config.yaml
n_layer: 8
d_model: 768
n_head: 12
n_kv_head: 12
head_dim: 64
d_mlp: 2304
vocab_size: 27522
activation: "geglu"
norm: "rmsnorm"
norm_place: "peri"
norm_eps: 1e-05
positions: "rope"
rope_base: 10000.0
rope_fraction: 1.0
qk_norm: true
attn_scale: 0.131
bias: "none"
tie_embeddings: true
parallel_block: false
extras: ["capped logits"]
init: "normal"
init_std_qkv: 0.0115
init_std_o: 0.00288
init_std_up: 0.0115
init_std_down: 0.00166
optimizer: "muon_variant"
lr: 0.0013
lr_mult_up: 1.34
beta1: 0.95
lr_head: 0.00456
grad_clip: 2.0
warmup_steps: 86
schedule: "cos"
final_lr_fraction: 0.1
batch_tokens: [131072, 262144, 524288]
seq_len: 512
doc_mask: true
train_tokens: 1932000000
steps: 6616
dataset: "wikipedia_en"
Each number is 128 + 32 x the weight over its row's rms, rounded and kept within 0 to 255. Layers, rows and columns count from 0. The size above them is the row's rms in percent of the matrix's.

# layer 4 MLP gate, 2304x768, rms 0.0919, rows 1832-1848, columns 384-447
size [103  99 103  99 101 102 105  99 107 104 102 101 100 103 101 104 105]
[[ 83 187 122 154 151 126 144 132 141 112 129 113 192 123 127 111  86 173 127  81 197 157 129  80  95 146 161 136 103  91 145 162 145 176 134 156 131  90 125  85 138 139 117 131  97 114 169 143 128  75 101 108  88 118 111 122 132  96 164  98  69 128 125 169]
 [115 148 126 124 141 122 126 173 120 104  82  53  75 142 105 155 147  75 150 135 115  98 168 152  62  52 129 156 118  58 123 151 129 179 133 108 123 113 149  54 137  80  92 127 190 102 174 146 158 181 128 129 135 156 106  87 140 162  80 145 178 152 167  77]
 [ 82 113 158 124 108 110 144 136 117 152 143 128  89 122 173 120 146 138 165 118 128 116 173 123  87 101 101  89 196 149 148 102  99 111 152 124 106  97 122 145 124  84 141 126 109 223 140 144 130 127 100 123 135  96 131  72  95 104 176 104 142  97 146 146]
 [ 93  82 118 128 118 133 134  91 126 122 164 164 124  84 112 129 103 103  78 112 114  86 147  77 100 144 128 114 107 153 136  81 139 100 117 121 121 151 162  67  81  72  92 138  99 148 115 147 122 204 100 143 150 155  84 122 173 135 136 146 116  92 159 155]
 [142 149  81  83  91 212 144 175 148 131 100 106  47 116  80  98 134 191 127 120  92 150 103 168 174 104 121 124 132  95 153 154 143 211 110  94 108  87 141  87 118 121 105  98  93  91 163 181 162 147 122 128 136 128 111 106 124  66 118 112 139  90 158 113]
 [ 88  91  98 135 138 127  76 148 106 162  96 160 114  57  89 129 143 147 109 143 165  73 156 148  69 144  65 143 126 120 108  99 129 142 159 126 140  84 105 146 117 156 151  84 135 106 114 181 189 165 128  96 128 226 107 180 130 157  99 176 152 153 162 129]
 [165 154 114 119 119  93 110 157 121  95 109  75  65 112 148  95 110  92  91 121 110 174 173 171 107 120 159  95 123 147 168 153 151 127 129 101  96  93 140 147  52  98 188  88 164 143  74 143 165  24 166 150 127 102 170 116 152  97 180 137 171 142 164 131]
 [189 181  76 100  59 156 157  69 159 134 125 140  87 126 169 109  68 131  97 176 157 154 115 135 109  99 191 130 118 135 139 123 145 113 130 135 133 115 105 141  79 115 153 191 145 141 174 149  98 177 110 122 140 176 126 131 168 114 157 109 130  92 139 137]
 [160 174  87 160  74 115  72 161 123 162  58 188 105  89 102 167  82 142 162 156 156 108 118  84 118 150 113 149 199  93 119 165 105 153 144 123 118 196 119  81 153 133 145 109 144 209 139  92 159 155 156 128  97 131  79 140 153 188  84 110 136 163 195 132]
 [126 138 174 164 163 126 163 140 124 139 120 150  98 215 115  87 137 161 105 119 111 147 137 141 133 128 119 176 141 108 105 145 167 104 152 121 105  91 169 106  88 192  60 105 177 150 124  99  85 164 182 138 115 100  97 145  95 173 143 103 105 134 175  89]
 [139  71 133 164 137 175 166 197 111 125 120  43 116 125  95 137  75 177 105 171 127  85  56  94 137 166  75  93  51  87 114 160 137 103 130 123 194 122 116 154 195 140 109 144 149 119  72 108 149  91 153 164 144 159 101 138 143 149 126 169 133 154 168 128]
 [131 229 103 124 175 146 196 132 111 191 126 105 141 176 175 111 136 141  90  70 162 105 113 102 165 127 141 108 138 136 153 177 144 169 138 142 143 125 117 149 124 148  77 124 153 145  91  98 131 165 136 148 107 162  83 108 194 156 103  99 114 125 145 135]
 [125 120 106 137 137  68 154 144 129 171 114 135 155 149 122 169 160 123 185 133 142  97 144 122 134 159 178 109 114 194 165  98 168 196 130 132 172  93  87 116 113  82 123  86 107  90 115 119 113 160 131  99 161 127  78 141 171 136 155 158 158 150 163 149]
 [174  93 144 158 179 127 140 137  74 127 143 133 100 125  98 128 120 144 172 123  99 158 101  97  92 142 158  99 101  74 111  98 138 120  97 115  89  82 110  73 112 181  98 134 143 152 120 133 132 173 175 165 136 150 134 158  98  76 136 142 150 160 142 144]
 [115 136 139  83 139  93 104  69 102 141 114 144  84 107 154  43 128  80  95  94 166 146 100 129 139 155 223 164 104 117 108  76  63 157  49  93 135 139 155  87 151  75 124 101 112 106 140 173 110 143 169 103 183 176 152 114 136 183 157 102 171 150  79  90]
 [201 110  88 130 135 156 140  77 115 138 106 141  62 113 122 183 142 123  65 156  99 124 147 161 145 139 148 117 161  92 114 158 126 186  99 115  61 129 137  75 110 158 102 147 166 135 148  97 145 122 139 154 139 159 109  78 148  79  90 127 197 155  87 168]
 [107 172 141 146 122 186 151 157  84 139 143  96 194  98 117 139 103  92 103 152 157  92 163 123 116  95 116 110 140 123 103 135  96 139 157 124 120 169 133  82 166 108 136 120 165 160  93 124  79 152 138  89 143  84 107 165 160 151 152 140 157 104 155 111]]
# layer 4 MLP up, 2304x768, rms 0.0981, rows 1832-1847, columns 384-447
size [109  98 105  95 103 102  98 107 111 101 102 100  96  98  99 117]
[[157  65 155 149 134  79 139 149 212  76 109  91  85 148 108 139 156 139 110 146 127  80 136 125  88 153 105 101 163 136  66 156 123  98 156 125 118  97 139  96  91 117 100 129 130 124 160 125 143 108 120 129 144 120 155  81  96 157 123 106  64 200 151 114]
 [125  93 135 121 134 177 102 162 152 100 124 121 140 125  95 105 152 163 136 163 185 122  81 188 143 135 101 148 152 162 145  97 105 151 147 163 111 135 131 140 149 172 113 152 173 153 124 155 163 127 115 145 129 114 125 104 171 127 162 148 161 129 152 151]
 [ 90  78  89 104 133 120 120 111  97 127 171 118 134 102 126  85 197  81  97 130 144 102 142 120  50 124 137 119 152  83 117  97 130 152 202 169 111 135 123 132  70 151 145 118 191 196 132 114  90 139 145 119 140 165 106 106 112 117  90  96 128 149  99 109]
 [ 92 114 138 154 151 112 149  85 153  83  69  75 129  86  98 118 170  96 132  71 124 165 122 146  88 166  95  84 178 116   0 190 152 121 148 134 153 102  95 143 147 134 150  72 146 105 110 168 128 134  69  89 135  77 157 149 174 109 165 132 115 154 146 172]
 [ 96  74 189 167 179 163 161  96 115 180 106 134  96 198 164 143 109 125 119 126 112  63 137 143 179  84 117 153 158  73 130 163 109 163 160  99  97 162 145  38 120  88 100 150 150 136  89 165 112 116 131  87 175 139 106 166 180 157 158  96 166 137 125 162]
 [138 128  91 152 125 123 111  69 129 120 158 110  83 131 154 167 131 138 105 167 177 128 104  71  65 165 146 185  87 145 213 126 162 130 119 163  52 139 172 145 128 142 193 143 103  91 117 104 147 129  90 133 175 217 168 120  68 173 135 135  59 110 123 130]
 [104 118 134 131 118 130 172 176 114 132 174 174 129 123  89 111 132 171 176 117 131 129 107  63 103 113  94 112  87 176 161 169  78 103 151 134 104  75 172 124 159 102 132  97 110 189  93 158 141 124 151 167 156  84 148 136 103 142 149 149  82  94 122 103]
 [131 119 130 148 141  84 108 104  96 158  62 131 121 101 143  90  81 121 128 204 110 124 130  84 118 141 160 111 140 119 155 159 122 128 139  86 107 149 212 122  98 112  90 141 111 137 106 134 126  61 175 127 145 139 143 168 109 211 105 117 162 135  99 175]
 [ 84 130 139 146 118  79 131 161 164  81 171 135 111 125  71 188 100  98 151 138 112 157 115 169 157 111  91 105 146 148  78 101 154 117 129 176 179 141 141  68 196 142 105 183 108 117 126 116 105 112 130  95 110 118 134 190 108 171 115 139 108 136 155  44]
 [120 123  97 181  79 165 111 128 126 136 128 107 161 185 106 138 130 107  96 116 149 165 129 192  79 120 123 146 173 176 138 184 151 129 161 165 147 147 203 104 112  62 134 203  87 106 164 117 107 153  71 150 204  89 109 129 108  92 125 131  99  98 130 161]
 [118  99  64  86 118  95 154 133 139 109 237 143 162  79 121 157 117 107 135 156 213 190 134 170 166  35 169 115 152 158 130 169 163 179  82 132  97 116 144 158  95 134 186 136 157 174 127 134 117 116 162  62 126 139 120 109 100 135 155 103 109 130 140 106]
 [138  48 144 158 115  92 190 134  72 164 118 117 161 172 119 112 157  75 142 182 197 170  88 150 149 134 104  98 107 142 192 173  76 129 134 173 173 156 112 151 129 131 100 101 129 157 111 154 147 136 121 115 123 162  81 143 126 118 113  76 127 110 162  88]
 [172  69 161 144 145 120 181 149 156 152 117 162 179 174 103 238  93  61 180 154 124  91 123 168 135  96 157 110 111 165 149 209 102 113 145 194 101 149 113 163 109 127 100 126 115 145 135 134 122 120 116 148 109  98 144 124 109 123 138 179 168  87 150  92]
 [115 131 132  93  96 115 128 148  57 164  77 157 116 173 104 128 164  65 114 154  59 164 147 136 129 156 152  85 108  66  61 126 107 176  76 134 181 160 176 153 135 130 152 171 107 138 108 190 169 194 131  91  93 176 159 130  94 106 120 167 102  99 149 126]
 [165 127 148 117 166 115 156 100  88 121 147 159  99 145 136 131 131 116 151 100 172 192 106 112  95 150  98 116 120 122 110 142 167 127 116 115 158 200  88 161 123 139 122 139  81  90 115 133 134 119 166 142 166 124 122 123 110 187  49 128 137 149  88  90]
 [127 158 195 110 169 132  74 194 127 154 193  97  88  95 160 170 163 175 139  31  93 104 117  92 122 167  86 144 110 126 129 160 131 170 156 148 111 144 161 139 160 180  77 162 133 131  91  82 149 120 134 131 110  86 153 138  95  71 133  85 138 181 132 114]]
# layer 4 MLP down (transposed), 2304x768, rms 0.0701, rows 1832-1847, columns 384-447
size [107 101 103  97 102 104  99 104 105 100 103  99  98 104 100 111]
[[125 163 202 143 152 153 101 123 140 117 116 143 104 141 142  87 137 154 126 127 121 116 180 139 165 182 128  97 171 111 140 148  64 108 104 187 127 120 104  83  64 119 123 137 111  73 123 184 169 130 104 143  71  88 120  71 126 157 116 118 109 131 136 145]
 [137  94 154 121 151 148 125 159 155  86  85 106 134  99 156 180 166 125 134 136 127  83 204 139  86  77 121  99  68 119 152 138 143 131  83  87 144  95 198  94 138  97 144 113 134 140 131 154 103 169 208 139  84 155 101 112 152 143 118 160 145 145 155  93]
 [140 109 151 108 157 113  90 127 167  99 163 104  99 209 166 156 135 158 149 125 119 133 140 134 138 137 120 124 132 150 136  93 160 148  88  99 106 131 155 183  56 107 157 113 124 166 133 137 104 144 133 113 172 102 147 146 123 130 106 100 157 142 119 133]
 [137 101 106  96  93 103 147  75 140 129 159 145 146 135 165 130  73 137  87 230 131 102 152  78  84 143 141 180  32 104 142  95  81  67 160 129  90 162 134 152 114  78 100 155 100  97 109 136 142  89 155 165 125 109  94 115 107 127 201  80 138 129 198 159]
 [170 164 138 109 121 131 109 144 152 102 134 104  91 115 145  94 176 112 116 135 160 143 173 104  73 200 108 107  77 127 151 111 203 122 133 120  66  76 131 152  95 142  66 159  81 134 134 118  82 133  97 131 129  92 156 155 134 152 130  77 143 144 187 104]
 [140 164 135 134 154 137 155 107 134 188 155 135  93 116 152 105  98  65  96 202 103 146 107 124 174 143 156 121 101 116 173 107 151 150 166 121 117 159  84 180 131 145 120 140  90 153  97 141 136 133 110 163 159  65 147 119  67 136 163 134 117 177  88 150]
 [ 86  81 138 144 154 158 131  98 163 102 104 131 134 150 124 147 154 118 136 124 160  82 140 163 118 109 123 146 117 128 169  58 107 128 140  98 120 138 105 128 157 107 102 156 120 113 163 115 113 171 102  94 132 153  88 152 130 150 121  93 129  72  77 122]
 [ 92  76 138 165 124 155 142  99 141  77 114 149  67 129 134  97 154 106 141 170 131 115  98 101 147  58 125  72 141 119 129 130 122  99 139 111 151  76  90 159 116 128 145 111 112 141 154 104 137 100 153 132 167 165  73  66 123 172 151  71 184  83 115  96]
 [118 133  75 163 113 140 122 163 125 118 178 103 107 140 140 146 104 187 127 147  83 159 156 159  92 135 171  66 145 137 133 125 105 111 138 143 106 144 153 161 145 100   4 159 114  86 122  69 187 117 165 172  86  48 146 159 188 187 130 169 136 189 148  71]
 [138 103 127 153 109 164 100 108 124 123 108 149 101 132 130 146 157 174 107 140  49  59  98 126 159 170 189 101 145 107 152 123  91  59 162 126 117 118 135 125 117 120 127  76 119 175 135 103 115  56 202 125 159 111 160 113 119 112 100 129 119 155 174 126]
 [155  72 140 147 124  86 100 129  85 125 137  67 161 152 106 113 103 139 118 159 141 115  92  80 142 130  97 162 134 153  94 185 131 136 126 176 103  94 114 134 133 113  83 136 154 154  65 166 146 124 162 128 143 163 156  80 116 111  94 128 139 117 196 146]
 [176 118 139 165  90 134 168 114  64 119 123  93 158 148 117 103 111 142 143  96 123 150 128 128  75  92 115  56 128 167  88  93  70  95 142 143  98 111 130  79 118 117  98 146 149  76 140 222 136  66 119  85  65  96 154 154 116 114 137 124 136 141 101 124]
 [118 115 108  91 162 124 106  94 113 134  76  66 143 138 143  62 128 126  93 108 109 110  84  50 103 136  98 138 150 116 127 153  99  84 133  56 155 132 152 125 120 109  98 117 147 144  97  74 167 149 105  86 131 203 133 131 152 175 179 101 158 137 104 117]
 [ 88 113 156  88 119 158 134 113 111 109  84 178 106  86 149 136 119 112  71 140 139 106 144 130 150 121 118 155 187 184 137 160 116 106 119 142 162 187 123 142 106 103 120 144 133 108 102 152 127 109  79 122  89 135 163 130 117 164 140 111 118 121 111 178]
 [ 65 123 159 167 102 120 122 100  99 137 109 142 158 148 117 119 169 129 132 130 145 185 132 124 104 130 122 198 131 125 121 127 134 117  88 116 126 150  95 115 157 127 109 144 138 119  71 147 203 137  37  66 127 111  73 116 139 135 168 145 185 149 154 152]
 [109 137 131 140 194 127  95 143 120 146 178 111 100 120  96 118 123 111 181 110 114  76 123 157 128 120  66 137  76 137 137 100  77 131 132 187 137 118 121 159  89 131 131 165  80 122  73  76 149 146  72  99 119  82 130  74 119  95 200  56 153 178 109  91]]